{
  "n_layer": 22,
  "d_model": 256,
  "vocab_size": 4096,
  "norm": "layernorm",
  "positions": "rope",
  "qk_norm": false,
  "attn_scale": 0.0884,
  "bias": "all",
  "init": "normal",
  "init_std_o": 0.0,
  "lr_mult_qkv": 0.4,
  "grad_clip": 1.0,
  "batch_tokens": [16384, 32768, 65536],
  "dataset": "wikipedia_en"
}
Each number is 500 + 50 x the weight over its row's rms, rounded and kept within 0 to 999. Layers, rows and columns count from 0. Numbers have three digits each. The size before them is the row's rms in percent of the matrix's.

# up: layer 15 MLP up, 768x256, rms 0.0678, rows 491-515, columns 0-127
# down: layer 15 MLP down (transposed), 768x256, rms 0.0705, rows 491-514, columns 0-127
up491 097:550540409578506512508504533563421472516428519466546492461459390496454484476585466501501522484457516546474497520467424546422573458512482563476508454497523478451431487456428508449475433509518539540616543455524498581631485596472475582490513497512510564470469414539405434563486502473348490478506462543557499423473532487467426579438453428467468557454431489463521490446575461575478582509490
down491 095:513449547458555466477541479491520427421462539534422551623458546595464567529447498486520531442517495539454477457533584491405492526440501443534554526574488483551542482489507497524533534529482443577527516504484554451487398487511518477463475507508599438604479445529585447579549467524549442545435451491470496576426533442544517432473535439557512561427477447527526524539452563495491463522582
up492 104:485520532554544525565552475595522538408573524536554458515497519553484550497556510471502463368471568507584525563548544483463451414445402549443521475482494530532528509495482494521518500457545436486515469546423486470498580567497494526505500515494478513558558480490557540583500492452521538466490545559532392467473458478452487557595428484556514703541458571529443467451439527534522459486585
down492 107:519444476581548547569492551475516475505513428500516518596475497563524499552493499519589515510457483596532485564549497446436504538532445427477557457574490493599504347471507613563464581414499463504542581500482564533465425518527463514473445431499503485489525508446536485444489443493511511401502501539413480485581556499538417446452509469517510596555516371472458547463493499539569485494558
up493 101:520488532601485527524447448498526638558517456557454523629504505508519447553599515458511550493416557483538494501528504483550442441601501476462452421463479488532471564538506486411549437503460527451581424580509492506519544603547468417465505512423451415512473530574494467536519476541430449541467506498530465477460613456528448489456505496403500510536487486520524487532400546460374493462522
down493 102:503511488504520494559601462568556511450525519460430519423505533433571381384510538520474530349479483514399441484449518533538509457487469599493479527548555517483526577494482484551551436548558377555539477445495514475490501466495476520527515421590477500480469543572435546465481514435559559523436517452507438579457488536448498533567454492441580476542509529449557458333460603509494484470569
up494 105:457536416500456454500447490562444583525567455617550576561512512512531544382496461458558425485534525471617511394506494555564467455538523503489462509432469526455522555496412462562541481403525549565579486541481480482488425491441466470495529462513510458490514515586459391577523499471507514463458560473499424483543482469547568573590452473531508528480560470455453463523423525460480552579458
down494 111:422438545516487528505418513510427518496516505399486421539430528476640433648543572574543481516455541481494473473609538519423494587437410545495431512437457575466536465573499447485438565509394495566524566552495482580532535469508461486482586513446575502503519472492515527499536474431567471481516504412565478540577471456483505486472479468525473440681503497533491450468471474493494543441556
up495 098:500499491564421520570567434488456564549497494505408495660450495447501412551460543576545503457470514485576516501484450494524571471514512646574519544516567528480477545549575544498451504494434518486517473507490434528469491494509520501532538475480506489457573392465566558510477416439433541539437501499506435547526482539562434553528472535514513500486514576508485459413439505471464488425443
down495 098:555427458619449512466552486488488411496482515417538525433466561557504524525607527568492527463423558492468477534496461521473516517535477482465515430525472499438484493513518510591516522423541529468536475463451571429517558505516515552501585478498400448485530613575427497493514512487529531520504540475514514539504468478449460541545529561495441581524511454420460487594529494482478678552517
up496 102:534506472513397460541502534548488473454529574533576460521449490409509522453410413517543509552412534554530504460518521460496362547533444553501573496485484467408504511438382518664490498447503481495491574458540438510539573520466485536378492497533464511496467459565467548521587527510520479577439586504588473414493467503542393493533449440478477490554458478499577488472481547538496521518453
down496 100:456538472535453566523486432564492459548597473518496513644428612542509504473488368561467533464516547493432568552481550510504496404464508397502452520548531465426507470377530517549480510432492510511445547498471486464434448518542453504427434556435457490398470566456538509482466539523511418540500535516532609459424487493525486402494570429581491467520633490515506545530521401518425476541520
up497 102:521463540425541461472567516454420525557487533538432511464475519492567529543552475438548543514502524547474541612489529558507551402496497529547499510510444498470473561562457514509504484503510556513658478477485608467470538471509657519549541438482471478441483547546502450459457469550459522572492544557526518493481497455462359459573528610497482449510425553486438417467495571460501400404484
down497 105:521484512529483468467489470522476516479523465528555496515537642514417493521578482425519559520467467556452522601517524533467463493559523588485485491450473522445480392514573468501574516546518548502487480533475477405524539483493571428492450555476486589548481578556410475502527528526514501468466440468417552485553489388455509509453471513384540590529423467530448537595494533456584557505523
up498 094:472517508564442591490504532560452518603475551534484516483464430517501554587561456408443587493464428489593471530443483537516512518556556501494456524544495478512395561574469433482525440420533576414558548496561482428472498467586550476489594372549539505539524439565472465548396501538447552490464484469471555508500539468406503498519510445436465558521495529475520421475452572580445538476450
down498 093:424528540578501456469487477409520493447552437498493524509535567457533519458529540590491366438455588499495499485444493525454483456488455545601594576493494527448430355438556497481528530544496446513506460461457504468491496432511434511637432488500519402540458588530560554484434495462556605470558459474439526561518436523591559487419508601520472564457468516541500410576440457518539528442458
up499 101:535378514475508519493518496575559515501568572461485479509437480583522450521513537496443505387571483496477507585552501460601562556490471464428462526515530441461460551582463495599551457442544520527498529510533485515448530663510553562523532445408451517482457517566577455508526444545470539545476636521560495548487532462474506510542491573466419540454369445511518531424456441540488547542501
down499 100:540525547446455373531448512500441503436440439442512563500506565471509464545468534494548483456414506500516489527492512433497523529522484507573422452548439567477489507477398540483479480500537507546435427470451531531482499435537509505509493586562575518450523445437429501485481475498712532512449491466473480382442561504428511510549521498481628507603483508425475518434521456480592593464534
up500 101:515491578341532523592415552541472564534545513469476604563451447524445580533448484543577467500408514520566447561486435485501448553537488458578458499608514520503555541568522541584555490578460579583449544560468491529482558512585465491482561439502440472555524488568529492602517444425524457591484454481475478444554527521508536603572493457495487516514542477598554562494490436530447510490498
down500 104:551434427489498402505499478454563444517471513569530515538555489457597598322512548531489513515552545559490469478507447406616497488455546434452532489396523521502520588394457385512491527569517481472516570500506551451537520515445509478470403419473403461458536512492552481519411545545454515498419519424537601456508466476547456526509475478501488539522580489570472456532542511466481616459457
up501 094:462400530448518453483575429476522507520512395547490436552458501429529565475473516451513549465514430526517480502519519626523548484480490493460570526468540580492446498531426519540561476493444493445485434489558529573475561525459485489468506510464536468529568484594441468444550479559546451677459464418546412415467423594513532618602433552502528537433516624520543505459444487444418454479435
down501 088:537558532458413451491498492519587532480481553478434610477513417594552462495490478521546496558467475523479422609462459527423516475529460513476537471454569493528466544507551469486495486495537578587428569596512568439539408504554578559516438423495463528538516448523545563530476504387436530425506461541546477554462574333475392524551583475482517487572552547488465581504562444564521576489558
up502 101:565528531516452359511487475496411557461513463548459509498506443539565561496458446500438592531497494521477559510433449549448546462436492438452524496465543437428425483518468485463585498524530659532541582509512396533455530467456547486467534479453557506495486424530534547508417424461534537469530481553580568557406563464608490464494540522488433597515471532636487437508600444552576541537480
down502 099:520466414513485530491576486606503517425463518530503404461470474560511519574494499329462457462414476481461477526438560434570480533483548474532461481562474498649518537506425488458525490517526476548504419522593487525497547538544490525511446585528532549421513530501384507471497649473481506567542464414431524437441511555431435536482542576486554418556428491529515501504507405569468368485548
up503 101:496518530467482486448495465539504496473521496524498496627501464570441567540611414469591492526533467533526514612487503454518461541493516499580553479474556495552469549363463396515483491572470479591526521449475462577561533495481493542418505451451446409467475458508458568546541571591543521482489510546532505555510442554448527599512489544448527540482495476460541504442520465552514506510409
down503 109:509489592524522541499381445403579507514530539506498463494481441588463537529602499432545506490516481521572484525447564521580501472529472427551499527600418512475566560495561520538447459523512545458498511516571545493518569415484460503517527502490470439427467481387483530533410552617479507478487490501523466505516533481468534486451425557507512523433500463531549487489504423536486584431456
up504 087:485508415630435499459541537453605495488580508469461487581488484531597536494535484513510498444436490544528557515532562509514478522378479575496587454407554497561527551498458494579548449469481466513553470483463575460494447558566502485514433398556435409462509469482527420593582510500488546569560548432524542551490465589466454536500547505482500500502547514534592447439608426551539585533465
down504 084:543423560516520455498491458473395479532487557483542494425483529471479590465564449523564406412440476471473491442415580524478591524542488545529493507494541413574468452455509463622470473597549446532540496462513436518447586489476509585601501538411455507565453549509517578472495421438504486528453454414554474443496495533503403544593573437433529554469528490456428516421569562491527524553484
up505 099:550495537472502547500493488500448593592532521502409612524471506479566478424553502421453504572543471566518527427397523521504460514436466416450556560475486461429516572513481518467477458426539529511516498533454415498552545479525539564551417431467469497530491443554452552540444429542535488520584525480531541461560579522486451521565434449537520499456460467520544427517531509536505426423453
down505 095:405479471494476444477542442541523530510626454460435505527542491554424646524446548486432491521408582459514465431451535588499540534471501348453494471525432497512453520543465494462559477495401450395518458549473441515423480541464545571521554469603410516514573524489520522535412530599472447517488578570457473553518468586484489570428495431479565468482574547602521474461389430496465554579430
up506 100:526567581438502452517483454475534525573475525543432533442390465454586572498505463453531508518528606439526500566530388507485565448532549574472482526487499546449482513395393463598538511549448559585515570450475543442548523447458455547534532511532499549456508389493492443596526447563434501472484500542571503481487508529478545486529573496555564499459510488504473504410475448536535516508471
down506 099:537406573416554427500537448463514499469459458499502452474407492476572472469558535531385507421542549529539477447418550605496443495450471491518464482482472596462522551519534492433573507438492488548509502411526469498486591558480420510518567477590603488467490448441481504516439520499365492544556466406505443552520586499531459508482534528441533550488486465575525535590497517469565427486553
up507 100:563584444494499543550536510553400560451438497519532535511422469439482532463523404573530562593515506479504510478505396372535549520536435510444545467488502403432529524440529519506489491536534525445498473534527472495503577491546435366426487458516514451514393502499570462616547483414497581446483500476535466549444502473493548524450480464470521499515471463566470470431446535493475530541504
down507 107:565465521546417494518467602515547436493542525508466574585583523477472542468553574484466499430462438500431500468508560508445545549509479587501495365575481514491512614484390519395547524407491499507477535458539411514435576460429504422496495506521491491578570591449464518480542504529579473442598514484532523440428521436477528435639458512477607480457495495436550474470446401502485526487555
up508 102:546441491485432488531581522579496430457446496508498484486553400576480521444504428403410607507560515540515518536526477474466412506507469494444480478492557514474452512429492450474523450429499464618532606459581538512567537524494582474405515435459537447493532506476567474483495439526506432486623431548473478543486589494482476505481488496482536582562495452530519543544525548477465469435508
down508 099:625446456459462540483483545536542497516558558495564599595537512548518511498524488521539425597510588505491540533513535485523471562527560469393464390381496587480467518499564529506484584465508455518568490546505462499552560528366479534514509513484534511479493537448526472421474417415520528482527493560472534513582523450462584434526537445445492480480441434462547486545496540428513608486476
up509 105:517532456561503494522586494511518550544514538498489552492439543555522466575515502526585593478576596655461514517365488476511508538446549555376422482526490437533579568537470486477437480497465493517592512554513471421495486531507509534508440495461498491464513432535484500622517468514455533532502514467504566473429519534487386429467561456523527469558546490538438438423436556600566557510395
down509 106:463496433481592450551476433491578537509506533561503498398562461462480567460511506545571473445512516489530481440416537508540545465509516451565515540530446580506519486498676478504523470435562456501446461469471575527521549546565561533506481485515603443559487436466479560508534504446488446531481438527524516553536419546517649534504500523550466493541508459503499476585485446422458525525479
up510 102:432395413407432619514467547502422530504535543460519606556479433507443577462559527447519475488503545535540425545569559495491480552462451488480476586566506479575546546496439436605520483608540583567551524486491513511498550581528429473509453521375468505492501492532525501595534445559531535602478520523454534495399475479454452500568440481574448522562510441503447477551456491412489548561505
down510 102:627359594472497531464445550541535472529513534478567455460473444428558431452504454589417425452420473536473522466475377468522510560558484454511506453508471503418491536479394520555494503520447480523508475493452508506531445577545464463430475485447484587548476410573418562541517509532430474525466476550402477565451463516440489480452447500532603582450585495405526570585548536555473501484454
up511 098:513474498523513454536461442551498479462526526550552556546397455464588508538521471491493614515501567530480442499539538508471520514463436571562619507485584529475509516512446484479519491494515452488507517507453452409614550514420501471594551506439580374475438428522567471512590593509475596533489516471473498494441453551517507468520436405469369520475508483537502568365457434514454605516427
down511 097:564497440446552528487449544428547580566414464456453502558595500562430532519520545561623552545545559565513493476604415475562465524500488457447531470543482506534475430507525495481525441432439494538482517578515430554445430498541465548549518429492447538502554485439557511502473462484520484467449489548511438475550516418424467439448458589562503447428586570444352563489500528587486521427482
up512 099:543491496524601447519524493502448506494573541505474527487490460565360511543565470426544542546483505484620536464536528543569430517504507492450407555457550597475493519533484469562496489493389555540627518546481488619511534493561544480581549466553466465452555502498591469622542519476506487568500455517442511505525516456485546536523531523444423436496445535562632535509502412432387508508500
down512 093:458525469456527495490486459450456510496514535493450516462499489490554515548502547467474578486497544455542473514447496484493455503478482516466402561518480524573514184533510433537353571475523502506360526589503482451612511478492448515521480435492469491518551498468436463475535585467502566492414487533479459489515475569521527476520472564487590552532472438465530489492507553417548492563570
up513 099:459490436431477537522515487528445448483486545483551561504458453555456531441533421477670506464527491516505505501427506588520413465530579415548473481510503526465531540514536519556541450494465495459479483513503441550461546525445596524558519487532518590408498495567586399571425573580515521499453496551537486433473576516450510494463571514506433519504468499517491472478560512564416534422478
down513 101:444444490423553444553587617547426468530517446515510511619573470525515530514547629557537476427470539441531483559530520505573487454544386559386500575494451470506551617489489464517471469556507522465493502491462443452477487494510491480494525479511420533571532520434486488474575501466539575458570451461485528512592513564562466545476501597511562465481672397530551606512466465368526445544499
up514 098:526575494625521482555492462544475496562452589403495636506482508443493538527529470589512408537528581534484395485546455500501513500527533569505548430536432529569441523533498473440496432571461593454483485479495453492508540520489457523581453537579517508494558508457513516578579499495443551470395467532561498489460520543402445585554559442462579576474475461536469491478444552496387565556499
down514 099:553432432535513470488486464511556516496443474456499542457472523485580592468442513544415471553524485436547426457599541416602561483453505521533499494517567514474465519406417526463493542474475450462472443540541606543554435439397552441487490470450429529482544509435465596377498458515596556430544493480563493539539460538441534582604474546539530436481547524538493493506536507423580493560519
up515 103:521497545479465439507515502509488514546533479475477571456446418510500505489423440589578494545535488500623446552496454516660492503545629546467483525510540395488503540499407520498448497466483467525523511501418559501546450598537583524424549407531525491500499471616528446529493594551515441507545495524576520531558529562527464534537499556385562502536444496516564446468604505507527481421438